{
  "num_hidden_layers": 8,
  "hidden_size": 640,
  "num_attention_heads": 10,
  "num_key_value_heads": 1,
  "head_dim": 64,
  "intermediate_size": 1280,
  "vocab_size": 34761,
  "hidden_act": "swiglu",
  "norm": "layernorm",
  "norm_place": "pre",
  "norm_eps": 1e-06,
  "positions": "rope",
  "rope_theta": 10000.0,
  "rope_fraction": 1.0,
  "qk_norm": true,
  "attn_scale": 0.125,
  "bias": "none",
  "tie_word_embeddings": false,
  "parallel_block": false,
  "init": "trunc",
  "init_std_qkv": 0.0208,
  "init_std_o": 0.0,
  "init_std_up": 0.0208,
  "init_std_down": 0.0,
  "optimizer": "adamw",
  "learning_rate": 0.000711,
  "beta1": 0.9,
  "beta2": 0.98,
  "weight_decay": 0.11,
  "lr_head": 0.00473,
  "max_grad_norm": 1.0,
  "warmup_steps": 376,
  "schedule": "wsd",
  "decay_fraction": 0.929,
  "decay_shape": "linear",
  "final_lr_fraction": 0.0,
  "batch_tokens": 131072,
  "max_seq_len": 1024,
  "doc_mask": true,
  "train_tokens": 999900000,
  "max_steps": 7629,
  "dataset": "wikipedia_en"
}
Each number is 128 + 24 x the weight over its row's rms, rounded and kept within 0 to 255. Layers, rows and columns count from 0. Numbers have three digits each. The size before them is the row's rms in percent of the matrix's.

# layer 5 MLP down (transposed), 1280x640, rms 0.0313, rows 92-121, columns 480-639
105:074079135114126113131140143107099186114159147179086142079148104134126128155151104112118151166128101156153125122147146153178151177123123122112131201113131116180172128141134121120116135149136158125116146126103165124124093124132146142108086157125098119171129122121153120149109099072153105129125134147123130108144122122113123142121138129117128148138149137124146133116088141130142152133122111134109147142102146143118142157150126112179121177113118139115107147100106100161125134135103124
097:119132116123106113144122156125127086122143131121138121141102098135149132152114174181123098135164172137163109124156106125110160115125129121138087130131103142103108126108123114129150161082119141101148123148131138128117092140130102123144128143159166108115115161141148123151102129134108148106160153116129134095185148136176060171135138141133089096159152154095144107205139118140099135096157126130128182134099157156120088099092125094147119123120118121137117102139134110115091154107095182
100:133087118168150149100126130192155143090147135182127125122081144116188168120157143114133119126180156135110130155132140117143166145143137124116132162130122151138135131130157096141120067082128145179146155127106131147084113132136123103125111121106116132133143140140115109151099129110129109130137154135163145115135088095087160155168151138093092103099168139149109140135116171130114135164113113121141109124142128156191158135153124108113143145132154102091178115096133128137090098126116121
101:124166099123158147143136139117124111179149171170141115124111161139142138145141114130131117139128109158138138127129135134102130139113101131139140106187114127151100129116137110134196159123119103150135144145123110106120132155170092108125136143107137166096156187142101097123149104166125157116148170133145140124158104112093163100129166149162155089114085106136131179118150147102154126157127114128121098127109131162120165121128174136149183134105133093123139092131105126176122157159122131
103:152128126131159146115160172154134130114111170134120166101113167157071171124146109137118118105129116125125133174153092114155122137139131091120158118127103154151159142114137102121154092152167144135139143180112163138143163112103191142144168117140159166173132117130119125087156119152161131115132092136114109119112129144169121091112156124178112138123127134104143145131113134126121128127089146123129122102159102131104149131127173129135159156107107114148065132176099100094142079163110144
101:145123063111108087162144094178139193115126145082123130137129117092119136147102121117127142132106106097094143121109094107102146141097118161117163119134106132122161118171091178162200172121124080108100120083149142095125118136085112164101129149132154104110138118123121112113117111143122141117171178124129153181124123108149120168154149125119133092137135137159136128118114109130132141105136163097139126093103125114125118124125105152112099146132108119096163130168137146145161148123113091
097:129133172162120109131105080095122119178122164149104114121132138135129154122135161165162163137118132131119136178108139166126074166140089135109128092099127093180162111098082111130131128145205149099134095149091152139129114145125129140127097120166154120119114130137140098138138143098081142126129139121167146119124107134115111137092093153149114123145118121096129101080145180141109113150104104130123091097101127137133151144145088102121174121120130140132124133087148152116164138141130136
101:170162092156119133110102181170124100134138142179103150097163100140088123103118121074167103102112122151148076150143115111112096168163106107169123142133141127131150131166107113166149114177118098152131139133106116104136107118140145153135154187114070167108091115112112127194174175126117145169133159125116167089139091121159157130127111182157118125094147115103139123124127156135092131144115131119146118139161119161184150141112139135082130090118139161096086135154100129103105111146112129
091:127157131135102132130105145158072167170125137102160114129122147102119130103124119114144112141135119139107138145143171125103097126142140128154144114128110123135136107102108147139171113114084094097120163110160156129125156111127154133096143107107090130120151146137137105156105137135089114103122120169119124174101123141131122128089135153110137133105118084166118139177126100170104134152110112122111140106169173124127095096142136145114143166098137134145136139164131110124120118104140175
098:133136145152114148130134152117094135136110142101120191143079115165104132146203101175089103130120112144089183141158115131152159107145117134113131148130145137148130129135127110119118097117098172151117149110103123120102114111194126130105159141103124099130120132090118130181122137146140109149124148115137112130166141131183142130110105138049098119116067105137156143106153129158058172087099169103134125115121081117120126112092084145163161102129127105152144130117164126113123159112156162
091:116136107091115094150123097074156131131081142122136159114142121135119126149140107113136172115122152158143153075140128119131129090109145108103148123099139079120130068119114194147175126109131122125124121163129152125145113135141111133121147154123164102138129125140124083123147102137110114146133120115098132137112134111133134150127102119152137100111117157133119099130149108137124110105165139122137140158139121158121135087181106076140087156098109165119135121131139099120151154134196047
094:107111137083152142143110137092135174122122149110092142108096150136157122105104104120148121090127082140143157134123133110121078148126110090133142146090153107114133133143123131092148141142147129096170159156117140125110108145116191127128120153113139152125091170115110100136130127124106061096143097124152161156106099130132116119112160109124086153136155105101147145151144140155124095160118155145139125138118107116118086127110132147160098149142116157111155148144144141136130144144128164
097:124150178110113122179124147159154134127102167157130144126143115154108116095138153103157165147123148127157126145111100145123135134138184117106153170085127145124157124134117126138117156111110145131167126103092128122117107188123152160108084147135130138115129143134144171135136116097164124160112109124106149137140117140138148140093137113120104127142122165119122133114130103145118104097153167098123105110144130103104117138086157114157111126143165150143112116134118125190133180134088154
095:104112131157130124103146157124088133172143112143104143138142131135094162102173130129147142120109117129124144116134138160098092082078122150144131147111130129122102155150127136116127158119112136162145134118127117166127113114105135150103145117125115186118131120111096091158125109109095083139123101126093140114107090152138120121112146163150137133129108102164124135143132112123114099169159168120111125140108120141133113104130110128131146150114125083121113120128151106135113113131172148
094:117151113113114130105129082106136134143134098102146131086120164103173126072129152096076163142154116081138122086185102147128130122132138124162148126131149127117095117159127158155106107115130123158129104097128074140138122146094080084109154121098100126108137105161109137105126127158135115147131137119154122134083119142066111181146118136091133136115105108072094082129152152094160077212157134159097120086161128102141117117123121096140152126141124130122108136124129141146146146201106086
096:128134078102125105087148069123122128147115128117101158146119120112129123147107103115168158110078088097127145127119160098162121127118110151114135097120148124113103104112141190141111101106099123098132117147131180126132184133087135122126100157129157149147140144110106126170105157091083112125134167125128098134129144165148083102158082127148102125138145139142123152146150153124110167164137108100160137132146149154121166130130155150193136113123130088134133121088148137090109116131156093
099:112138133139130106097092138097086116092109162147134114130109144189118163140127147134106129164116135165106128179122133091145157159182120122140141145119125163117135169108139105134106149157097130126166135161083147102158145122156113169171152114116148125152139106102113140123072128075173121090126145124124131149158078128121128090116131177101127129174158111137102175139098122155143110164146117091126103134142075169140106154153137145138142132127153148143144134121150124117107146126127133
104:130139109111127120148146130113117160112136117121180147103161134131124106122126144119151139126091119107136099095101126147130111121139163149157141136091152089135144149106149124150154137156131117137145149081122180129124112125116127114145132132150101135107120107125142095092103130102157144135081163079121093078118101099111112141171110132147149128128110108111156067142117125107107097109144181103150132104100159109120091150122162141156101148125102133090141166143137122129141145119148099
102:083120142121118116098168087143144146122075084116108116131097138154109150136102117122084126103096133120131128135120106083123154106103083122128161167130143181121136125110142162123128167103120128115144121122138100112112151087134181147123121121135119112111146177146165107114132138102190138121111144135155163147157144133131095151161111080131163136112142111117124152157135126161098119125111119158103115118132088152151128122128106125158102124107109182169113106154158086138120118115152186
105:138156125117075119148123108146133113124100132121156111137111123105120141075124133144128113158174126087106131142154155102162123126146125150153149158111115143175139142117151153116108167128137110109110132135159170147144157095117106146142110123133136109144122106152105161136149143124122175108109164144113120132140140126132059157183129094141135173176061114099156121140095114150109151147153118080104126118132136123114099139127143127152151159117109131147172120120142125127109158108128107
104:119157144162062108102161132118131074120140132092157130148127135085126118131121126134127157142113142150119087106114123147121178118129124132153147121141139133174115145153140128118135083123123162147128115158174177095097105124101121110142170184176117145119126122188122092094137117163142099138099110164147129132116129158151090125111128158153138127170076099117137116137097143087101151148153119175115166110135118129126130093141134124136139164136092161103151147162135155136095147128150105
100:120122090116113118135101167153138155135081111112108150117082112112139180140118180157141143116136142122156112138167089156126080130117130142114177127136108147079160119104109133114116130154144146140143144114125120103109144184121157186134116150147131175113137181102135144067131118135143144103088115104136152110172116140125133104132143129107117093068120137132157102128149150107117143145137107127127123090117184129113117109133133116163126135103132114137132135126142155140101158101068106
099:111112143110152164165170122104129098135114135157096124111096108154080117078144133109117143130104120095093128131177134159152070141112183149116128167132126115139116114135100111097163162131133114106068154119095101177094104126036120106139139144136113138121115137041130166129119125128083158134091111157109159147134135099097191104144149117104135155142146133115121112096132076133132166144131158108120137174117113155150111154120123137119154138108139117138176143130121141186109103120134142
099:131141132156113108154151110122126153166175149111123112140086104101124151116156148088120113101126117086110161124128137124122161113152104138115108105151114058127127135168119102121134124123146060103063119104143130114110097107121132116139125098153133145108152141185132164103120137158109121152142131132163125110164108105115141132123161089118071118127137140099149102122148178102097155133123125158131104138098170125127148126101119153106149136099142110156126134105099118105125145156115086
102:127157130105153104117140091106123176132093169139124088128141158114105107082172149134152137091137112140120140125140128135138150094107148136152139163094117089119113143114138170099129154149120123109116135118161120129168112138079141126152089127151162120143160160152127155101118106091074110164106212108105133143136097129128110113154142137135098158163111133108141119178120105071126140121117189132132137120092160133112141141159155127095120115139114092137165071099158102125163163106150138
096:086114129124116110137149123149106115117166106127120126125119134143139147108173075119146100106116135148146112133164159150116138144133112118091123112113125112107164080132158099120151097153134126141154129145110135139163124126142144172125106128144136137097141132126125170128135116140120103160143107129149129119113134106077129140130140103112128115087133119111093150112135123131122138134118114124091146133145141136123117120134138150136130127130150122125147126126102119179156100148126099
098:144084137132136135137134141143117137140098123127159134116144146137128093157186104116154130153137167108104129151116146122131114127100140106127154109113159156151151144134083152108116142155076143168114118110100119136151172113108102124122129096153087101104072133116111137112110102106120141106146124140118084161100138142152092115116106147130139144152122091117094128119129098154125130131137089098065113145141112093139116116119132122093109131186135142151129085146126157144159134122115129
096:114135135167114128146111125140115136139126118112151121113121111133152146116115110151126113151140137138123108118125162112156100125136136125108100100122126143127144129145128163143163131140115103123163131102147100161104140157185144138070139138121141089106128104115193131112124158116086114139116121150179105130133113157106162071174129109149118158073142110085124122096103111095131118131099105119120122139123148158147101123120151112124141145114141107124128106135099146129143136132128106
096:107160133134135121123080094153081181165144136167122150141147154119161116131130095136132147122118129136070129146132102162160107112122147114143140101152138092122188151098170141073115125105136067134155138106147201169159113142124164124136150104141148164131139139126149146118112163140085118130158128125112139079169118148128112144106123126137123168149128144124125142110133155131092131160107135192142143107097175160145137097163126102125137111140072107092088128164100169117146121102080076
102:123081160171129174115183134132133113121101117123115141147143170109138134124170101111114121135086117127117164142097132120107118112165132143166118139123100096138105139124120148125093119094123120158134121110098128125172145173111145107117140100111131137148094135145123107120102137153134102141126137115124142122173137117096133119164142129109135097106136161052141103152120157142094152102110107161099123139160153114112161111111140111128102108156154129141152113118128115157176116114109120
# layer 5 MLP gate, 1280x640, rms 0.0376, rows 93-121, columns 480-639
099:108155107110130120128089097151145090095125106133148119119105169132119182091143149146161136069125114132131111142094100113111145152118105139136120120122086175105111149094087129091116145148105125163126110148126109158138154141106161130133137107114137144132156080135073111142138114146120140163151136114072143155111123171115148118140099163111162080095074099102127096124097139119097140138127103126126140123103082128135144121125131185090108145143148139147140126103140127124147115148122127
095:101082136143113119169134138164135125111139145123116099122133163101106184152120103164119096129141137112140113138141135082137156129142123082110126146140121154132132124125161132061150128106160123159113094135162181123147173140100132133097150122135113135122110098132144138084076132146132126144162128102147166115122153136117133148189123115116108139130153113127073142108148102137099127147115130137132165152140149168129125176191124153111127109112142088143139068116119164141124150082125110
103:121095167121120125150076167117169116095113142137143122093074140136149113124104128140133139144144129116110126144162117124107165117152114130183127146121115138144171096171174127148168098142151126067160145084140085134153107118142112089153100126104115132119135146156153152108152146088128110117108099099172106106128096116147118121108109152156131158132118156161095141151184184110127088121116140140089109119109138171142144140118103087139135127114167137137123088140143169159096175148132118
099:128152111144077172137105123099167119137124119114117097139129127163101095130108153109148130143113132081141127161105140111122111085140134134118132108133129168101121148124170117124068144085154129108107104148127144117168120096131127144172126209142106170125175093069146135102105129157070102157101148085122128116110117116173154128127114164124138119160164169137136133123121127120104076089121148146153119091112109137171141099112114118202134189145111154125149113113136153094111178108128127
104:131143129114136124123114100093123143171110132081110143126142098106122125111173133059084094134085167102114097092111110110103110155114144115123123106130208066134097076145093143122121142182149157152140084123125098128093160138115151155119098122141129130135108157153137166117139136113116135130123149124123137154091134139138115145088147113144096102137110135133096149133162115124128116075138148127116142146133137116057156154109182103110102125155129180156122107147083105132146150145148150
099:107132151116120156169138126163141151115126123122125147122157082147129132149164112121114146158128129110100106162107136156093087144118141116173109110158143131177130137095101135053168109105125149084113148091153161191132117086131108075142078160174131173107161123181182119144084133127140126145152126091152135097161205123077099153127114093119130132099117113131120146142130139097113116152107140100151136145120130126110141142115137149098127128121159133109116117108148147103128149110154151
102:139160111109137114145147129127110137152117143112138131106099120164105155122142140118099132151116100101139102103129160130153086168108126151168140120110105105132092170130080105147193069143122132143125134135137120102059115142126157124157114120108114114110117139153084134153155115157121127186126079119160135128092130132153128136161128157097145131137121110156092146101131135119119123111143105143107099151115134160096150110086100125183134136153143157130141138129178130138133147126164129
090:103145104198176132157107121156095175168126067156126113118170122132110121143108132142140127136109132133151138165124167110105114138125076163104125140160128125119117125157129121165117183138140146094122155160109109117158130118172117129132123116103091140152142093159178148106134096133075105113113086142146106121151112105082109083129138128164108133061146116133137143186132150137093106140183127156112087129140145131126143143173148125154126159134165148142127174133142136094150144115141125
096:140102105153150112151120132146113106081156139134106074109159105161085132121143163141164115112153141137106131147142100132114092131112135169123160151120124090148150137100166154151142141153151145129111126150115117124137108134119092147146123134111115177132122151101131130103110121078124126144190147153135177125132149132134152144151123096141124149142150077152124116155147085155118095146148118129093120113122158155142141164112159131133115131135138108099151141080115121139127155134122093
093:148154134100094150192100143104123138174105117128116118149121174094187165119130165113123101125116145150108114119138157106111122135113118127160118110154155130115173126109103115154122134146098112118117127153154109125099119164135093153155148109093103101134124128129121118159184148115118136136100176113150151130146134128136118152125172114087133149107120128116151127115123146108125158090122154139112170137132099128153122096115141136111113133141162109126112141134140088139128139096151168
096:179152123132159086163135160164091101126136132129116143129126091115174101153149112127137150149091086102146166135126137104148087146120133126177079108162138151156126111127112144164120153184144176092142150165145116109140119126098127118155113146105157112151143115155094112165119146123113131117103105108144156104143111140140082131150112128130119090154086122135142105102197132138136112122124132149171110173093133134079092127154095120137142108188123129131101140143143190131100132107125135
096:128171119118116090104123163152162145075099146158099110139102135097137095118140129110161143099122165164136137113149119076099127151101167128160119142094139088144114120150093120116122091130118132129087131141135114110135106127115120128107098147133105105114127143131140119126116095107141148132129102125115149136118104170132117133160094147089155112118107123126138122167142121121146108117102094150134186139133175133150112116081150091104096113140164117127155102166108102151167118103089115
090:139165135124073144161166129166138125141118148087104133096095116096121151153124093138097155126104131113132159153134148088138124109118155128138132144124141145170109085137141129152125076101086116115141122112165126112115141161127078135145095131151113115125107139140095179103112133118127158150095081090155115113118149128177121115165131089128145166152088089129132139127137077127123122136096101117113179145116123133168168114145132106099098122150096142150130112163109146126104165090104142
090:127131109140184133120134133135151127136131142128125166084159102084121115112128101167121095110092135154143123116103146115126097179141110136148097120083113112161150138115115133146156124104154129130142146137119152145173103096127151154116090174163138144132106110143131150140116112124131159157178108135163093090093133177087135130109171147152139136118133121144117119162091126117122120151126144123149103099141176140138121130128101116143169126138118107137168148108103118077153123127138091
102:138128081146154137136134134112149111136102097142136163081132141113161092103144102134117131117138138124131138121144124158095142114118130093135103120104129133119163133133153153153094156128111128146169121132120144121083116106160125121126098135152147117086142109123118120147108120124092112186108120136112137155135079138140138115138116113153105151095171170130133135136136154128128128154152135127124125108135128135184139121167115102113117130186132113145121123140157092152155151135094131
098:133134136092129115134113123147104140156123141141124175110104093113143119145140146129123146116066131120132102097157183146111091161119135151098138139110157084144134148148160149114136124142155110114128127110099106149142099152175119128126167112160138152121080199136125114111134119154156121105103090127118131128147130103123096163112145094135115117133140170146150145098135127119136114129129133154088154109139141124079102084077138144138124121113149124116146154131105128108113153168131126
106:162190118115087111159118131144100151130119125123110130126124097141194115085146133144110120128135111076103098124083125102123095153097167106141159119160169101104173111137129103112141134173154162114142131093120187102100122151148118136180084134110108099101141140096122151157116123144146110105110139126162135115122101123135093113194124182107098184152128107126124107098102106135101146135153137129100131135129128135092104098142106149191136112158157091114128152136147104094080124117128117
097:164130139163118097089144117082132124122148122141119136106142125153127139151084123115147123121147170143132142087129117092121189143127154100151188132154124156095132116134143141156155138112142144144102151094115124152153150178166142124154085143141108142131111127156138146076140108089134085085139120108160146114107154107122137123169130121095150091148150117094151122166143105124145118140117092138138131149090127170124103112138141149125101149118138131136097105146131155117145136153090111
102:140188115118128109117182142169107089108171081106087093134124116108158146150114152125139130116138114146098143101122107105116152113150135163126143134160087160149143113101061120103146102163124114127114178153131164111128115153153154158131095102136105101122115132110104142110174163188091121134119151097140134134111122134130176143115157117099133151103111136150101119088143132135153155115100126098098099156134123108123159086153077096179090103101129145099114144120141118149157132087113158
102:127103140128129167191139090124156100129110092138152182130093092109136109143115155118130146101143103165168133146132100132090115165148120146133094090125159107095139153116121131154126146111133173140126099160097128118083108151136127129109105111164152094129159152163143155155107130120122145089135127132159087111123137147132153141160097141157119141121135144141130148088141137156111138085108118079136131101161127192167123090143117089102119120132134165110114120146087139101170145155114137
097:118186094141151155162107116083127098132087144106177142127134123131142116142152114148123102139099159167128128101121134140169132139097164094139172121137093167112137099155106117129121083131109120140120101178175144139161124171126107179122131129151100176134135127131158161152159115127136106105132109119109143113119136137181096151149110117061126139125153102148132149088134100138097167118114097137140114125134089131079175129132111116111121151102116170151128182120135085114164132184097125
097:150110116114141122127147135162107153120133132136122121088104134142164085144087120128166108138106128155095132108125094121131135155108146115122127167157151161168159120146148119084158086106185147086098144084147119112153138109181116114134167099161099120099134142160133130104093150135131120155117158136158098090096144110105187140134122131133114147147125088121077120133142123109126091145141124120142140114080140102115141135132147138165179124088138151140166156114107158153159144118131124
098:135111146087150096131119142161120115145111102126136091124120160172164153121105174104122087130107131146142115152101064136116138130093114122115185165115107162143091097149109078121144109147112106140142104096140086165134111128114133099108117112112097088160160125124131135118169134161073113183122139136094127156161158134140144164130110103115179171132156095128128134148114167138140153133136140104092187103187093125149142142118131137123104147160087111112137154127159107131158135105149090
101:122110106113113094095161136179132071089144143112148104164148130158114114142131124127127133170117137159127119124141118142106092170149120124110192131117102077108097130123150126135089111123103121113088103090124089094118156128113076132088091129138140090102146142120116151138123141120117120142132137113068119129147161144130121080139118106126066159105116108156188152155189088102137154113114095146134137127103113151086131110114139129164120080119140127134118115113151153116128214135158112
098:124126095124160122164125112174139132119166155109110111159118171092086101143129128145125103119099130136141159101109140127109100146127134135112137133152144117135139115133157153119114097135116147063156132163124123125185113101057141148128108151112125103137085103108111114107093135087173161121136105101162149113183137098124096176123073117152159159132084177081109079131144182153132138157100118116101116180144147109151130177114140191132126114124162153140124123099104079139132109065128106
095:192160139105135083111136149120117100127109117108106112120116162097115107145114125129145127145120112139134124156123150132127136111167147087096125079114112157133108132110153152166133146144117156137135127166123151115113139106122145124137139102098104153125104121164124106152132093110153136141137130103122142101152098112122104125146152125110145161092118123128143131111143139119120137139078124073140089139101159176136100093153097090161077100113125115102107146119125124139085152106094087
101:149115133147092131155157113109167057143156115095136111163138122127095134125155151148096153112113087158132140106144151160114123093121133107113110104134149095143165106143054128129109115138071189132131053140117131112092138098179095132114109117134135139136112162133107125153133117200073122111115110107112119164146139080170073098122128138117108153115154116120127125153105110136104153079120139098091166098116098147124123113159174103108153138157151130161124138140135131113127145100108156
107:170143114133113171138113159097147116144141133139123062117101126140141132121099135149137115150140101084196127112130120134121129157129142051134145151118131114151106132105140128093159113153099118098133141110132157118152129122135063094130130148124165149156136134115144114138174136138120101109109115111116175170097115138131138145141133156091117160130124125130104114084145081146131109108103103131136104147120075135169089153137114170139105144145182106095131090126167161169111120108100137
103:124130063126106144160156131101150153111135111125101126096085133136131124145120120098149141144106120170065143121098152156118207139104197165073125143125078129149132125176126109150109087141149124112158115105113129110201109104138124128103138119150098112128149125146109127111139110091118135113090139100124163114096163149128147139139167148128124110124108121124116136134105146094138123115129126153140120098081095111137157151083127123138124142116122093157138103154092127119173105143153103
# layer 5 MLP up, 1280x640, rms 0.0376, rows 93-121, columns 480-639
096:134139091104128132101123069091112104101142108115062159165145143120108125104091143154143133105128113139140091129093141136147096081093113125135094171110155115125084137142109106177131159144158085123116134136141082131084169136139137134171185141113083146156136104134102093110129130123132117155143146115101122128123122123118146156118125166138125142148126099155151149075132147138132093121160117123125110126139103118098102124149143146143103098148138110109109096132116102095128093114150118
100:108128094106124161131173112131151125135109124170139162111110143120194111125114096113100146122110125129136120122081137153138114142143109149135165116077143114130093145097103123116072131104139146147132153091162132125112094117095113127141126140130108135150156164145148156134106183110134143101120126134134140103106095106155138131122114093127122182080134153097138121107127150110109119140142111133106088107108151122165142119126173134114089148102139156097115178115111116085087148134126109
099:111121148106162171148104164128145144119124100134137131104146147125120081154116116143072104112082095119107130129123130135110107146130156081147145116103153152134118139120174118106142093123150129122146157135126119131098104132092118175120098124144124101140118130139165129155142078130113158130112142137157095134130148179151123130129134104126137112136139074163156119106100114154128137161094167106094120155143113120137129168148083143120121115158131089123111133137127150090127125133101113
103:091112118096169121122144130091110164120147122115122127173137137137163135114072146172111133126113131135101128146134114121109134136162121129134133127087130131082138158131151097160133148109113146164168126106118142101116140145088130134120093105140152101113121151138151148188111098076144123125117134156095092088090091117101120094116125159114138141143127152125090163123160154102086137167171131172130132092125137120153122086179128099143118122120086102100110106129162094133128155111177148
098:098173152110132136145088136141113100127127117115093153114108121153118106113094161158189122124079107177164120110135121175189130120107107137109141133138130096170110160128081128118120146098136127149152118134095120139136139132161098094133165101126143133125157098082120106131174142118110091140112102142105125117098142173148129101126149123158118125110142119141132094120104092165114109144138147129148175131131117122113121070115122139131127141103128147127135151160155100156147157130135150
096:112129155105150123172151083102106144102123170135106124097132175139111096112146138139072071111089113099153140153103123117135124161112102141124109112132119110127154109100129117144128101146130124167125110140133142130165170167105104161121141095149157090137125196135137136123176112109148114137167144159130147131123101136121117097139105125105156155165093092170132159106171116138132156126079128118109121138133123128143146122109139105149120109117171144116161148117140115141142111138161110
098:117163139124150171107142125094122129099182163130087137114138113164097134106083141090149126108108108138115160162091133138163116086108123125143147092097165134131175142143137123116136132190106131119123114133151072113097147145104137121118112095129107100118117120134145152126121136097107103065129134140149122134141119099113157178137083168088116124186168098123152115118140160085146134117150164111128120086116117124144139128126143102154137129158122180148122139119103111135134111103148150
091:086134112121114080104123112092145124151118136137151108119108133137108131125125191160111128088134105114117152110122183113187151121108125140095090159121139120103122103165118136136086099130155163138142141140070095089157116112150148127147083132145108148115129140138116143128141133098151141120124119107148145082099094108126133184128140136174094143145135124138144155109143130138124154109139118160127173139111117130109127137105114103133144155166106176114136091105062153164150126183080180
097:100099118109181138167111106152127101167134118134199106083128109108171121115136131168110123132144109144141127074128161151127076129118115098145096067113134146123143087076163135126118160146095087131143152113142176118164134111112106123149095115155100136151121128145148154113126104136095132114087118078125169142170132109130135097116146103188131160180142112116124151175110145127153154136153150126178134156130125128133117128131119130162183128112145134070140101115125105143147148113142132
089:080123134100108193156107118097111155128168142147143151102158146130118105171120151170112099151131127103116140163131078138097099139111173123165108107100142132133116142089162140122168133089109106122122134141138100144137163124137145147123088096100167159155106118125158159091129116131119119076138102104162174160128095120101124113171144085142109145101175127158098131129078160172166126155085118139114150095142157124182101151110138154101127122169148111108126114069142155096129115137139126
096:106125129132160155148130078103104108106110128117160137132129130159139149124089111129160117091122137126127150134128095125093149129108082089116132145109132129164135149101160106134118123129109089163148106102097081146086114166152139164118129124119129155150138102153143078117185066134098132116143140143124123139128170092144180114138101148105148136149118082139064147109122133123098132167134095122124135070121111126129168087123149108153119109124146148156142131112114126104133062129172119
096:093102143116111096129146161137156097129113143124128127140130086130142114118148146151158143139159163127118130149140124153183129125096088115096137141155125160158116125105112143108126162159123119154151120175103120100102150114160125122151145161165112124167142116138121142107162124135130190110190122134121124143119153123123165086168095143152087116120136120142101118068125144120143117145137075118113147139108086127126153133118107161166161115117106107108162094140084153131115132116096135
091:131115161144137125136116172180088167133137136143135121114086128165103145121144097120092184122183141165138154130155148139103122143124135125117143171142126142197120107153133154146083151098130149090122142177129144099175132120068113115139099151164106150104127161165118106167120079140112151152112098107124121126131157135128079148137121129110098113105121090112169112114114119148117121168153153104144119121142115107132161125147128102155132093158061096136154120123113104128184128103169110
094:143129150118115165150164160145116145126170155127136150093125137129134134140144161127124124125130132115097138134161105106126153178133119125125136080155110132124143155129122143114092145117130116150132137177096145158095099133141129104148121118106135093116122120121182148132145115142089110140122140130120087144120155109159128099111135134115157136103133132175130179174149158149115138086102102140130142121161083168134114117143100113099115077124147146132113109108136132160126105152159136
094:153117162159091105129194138117119108135119145121159096095148123117114115132113111153122147135110107140113109153159192123165153113109139118128152117141097128101128146146138090166189142136154150157133143141141124123127133108173102095110174127122149144122126133132154136084088107136131163135115121098131123093126146111099156133147142121142125140130111188125113137142117113136119141103121130148083136123130103103140112156141136195108114168140111131153129134162128122134119120153128106
098:151111120119116087106113103137107108132104152138203141140142165115103138081133116146147145132112160119152120119112149087160133126133147143110127128096130145099128094163104137134158128132090085137152121109169136096127122103144119184096075112149136145163154124153129110109129150110085140135136119182141145149096154132156107149118093056093110179117134168154128160153122132159119145162117142073107105155139133130106162118144132140123108152125126147144156197137139100095144107094135095
104:137118172133159131107099150107114158132111153137100100152129107146136157169100129123120123100135120128115105146136096115148110154166170138123070142113131122170127110125128132158132164117162168150130102146148147147159137175107098108136127154098116112136171144177077109097092144145142125115122130159148134129082104102141105065118139167119138141156107074129112129180143161111137102119114106069147141144093108181113115148126131136074131123114139155125122077162130134134162120116134095
101:152114155166120159130095112157131152164115100135095103130073126104160139100120177120081114087135135097137162124121140123108121155152116142158101150111157117117120102142139134156127122135127163098144108145064126127113188121086110115113103134086109127112138146099167146152123143140127165175123124123121156137134118167144153105126134106105136084118154148080159143147140130153119116132135077158076173103099094148130123168106194152155118119156108116124114130131168155111079161143099113
103:169082162167127126100136101132140086141131171149149122117127125121155125119119117090125150124130123137118173146094116121145128106119079120104159134127108149099157135111137104126124123135168137070107143148115191162089133079142093146172134105138139166130119160112109122153138136138135120160097163073097076116119112113154132169136130111077110152074102134098112111116063125105115130073117136194116122133167166111123145108145109157088130144198142102156112117118122147149138100102136094
107:163130084101168107077158136123102120152116123114181111085169144095110101073124151099085125113114137131115128131158108167115127140145116140124115154145078174148128068116122107093155132133159112093099156108103161119150112169156115149136135100146133141102088135136146111123116117105089139119110132104141097114108152144131083116145136131123154176151129117113140117135081156106091119113125112143111109117087163144102104110112158129135137146165121148103128126099139138150111180132099110
099:111114126097111093072133095114105134129142145119100093148105099175160133131072114154141193130125147131149112108119115151152138144129119097146201110107105130097119170118146116153142137146142109101118065135176129171140128136104117151133123127126107097096130116135171152117146126122143111142132145102100138113166129143119123159094078101121095169156122097105122070156072181143108135140144147120114134106131165141106177123087145123120125116174174120151158153088118114121124093120147136
097:143105131120086129137096093081145140130172130100119151170103103149114111104158155122124128164157100094111121176113159119151115140136099116134100137105082132161129142124118142154084193100109104088125152144167133128160075102131166096106142128137135088142133135168156099107171153118094177091136119140146158103165146127095156118092177110132145136131111128122137184167122134118108134112118116171155079152117135086093120106136103154090161117119128142174125144095160123140124108142169093
099:181129156127151094149123132101156118106124123166146133102143128154128143121116120123092088095181134116141093141100143160060102123127124156065139109144067129195134108094122129099125123149144090135101111074127100152120099135116124087123133154165106114102125116126153109132147135113132153135162138133111122087154070150119118166100140140146129140151135143107122136161135117119112160173132166132145126135157107096095093130125179112137109174112096078101152177138177096136142109151145137
102:156117131130073107130168142143135158116116112128099197119126080127097083129131123165101120125140121123128148113075145118131106148145158148096136118091084078103112137112148138133129126134142101141137105099097127170181143135128120116124168161137147156121151132141088110081102154125167154141100115115091150130136165138140125118095085132154122108113147128058128134164176118112109135054138139108163153154134145101170095098107117135131112152152157109144107093152151145115151147127120099
093:136115122152120095095174132076128162111094121100070095149122151168096136126098152117132092149146135120118118118094101118114136117120129134187155110151110140132182118127093149141098167136114142140108133104131142109128153112184095143153152134176109136097112125161171105137121119134117119101117144149155119136118116157142128110127169178134110126138179131112166104122116134152115115095135116156161138159071116167115140107151104133110110119147121157118142076105152140112086101098128141
095:131128110098105163153091103089134109127146161119098122107136116133120118122079145120120096099118095083102139115126137147113097139136121129119171143106165106128145134136142125150152139127124146131131088122138177163117143129128134155113155119096157154103129167145085146151143090089102112121133114137148157144125096105117151160121136106104070188177176134161139136109151144166123123087096120117123117112130082131133141202104103161156097066137112084122106122084178123164097149047137128
096:097143135125120147183138131090146081141091110121085082106123149100120122154107123130115194108148136135140166141137097129098137146159146134116147134104111126096100129101119109139097110121133141177129145156146122157127124111111135158138089140118118118163134166134078080103093157161119154094167092097158170123079161123165135132096120129165070108111097127122155101109112116092119167075090083091121102133124147162156089144129113126106160104156134104101114119136104124100121152142081093
101:140128131138178103094137135126148115114171130184115068114138081133142134133155105118150101145164162136170125131156130148125130132103154118141103176110120163136114143120146150092144129140118136125126144100119141127120114146143093111138120107101144113133132129154132128153111157118142102103125083129134128136098102080158167106105122104145126135171126089116134082147152114091101111148124103098124124127072134138129140178124117139138134121113127122103099129102107129170105133144127129
102:107121124105082142119139113097142152148157162114142163089131142124123150153084139100110131125147081125149127152168162161119134141160134111114096156128137145138099078144092112135115082104145144132134161117114099132111111094109109139158096137087107128108098087165147161112179105115112186122126126130132151128149136103135134142146145120109097151144099152144164177148144151146137161118067134122102100118115132129152109132107155117075142154151106151158101097119121142131150115109155113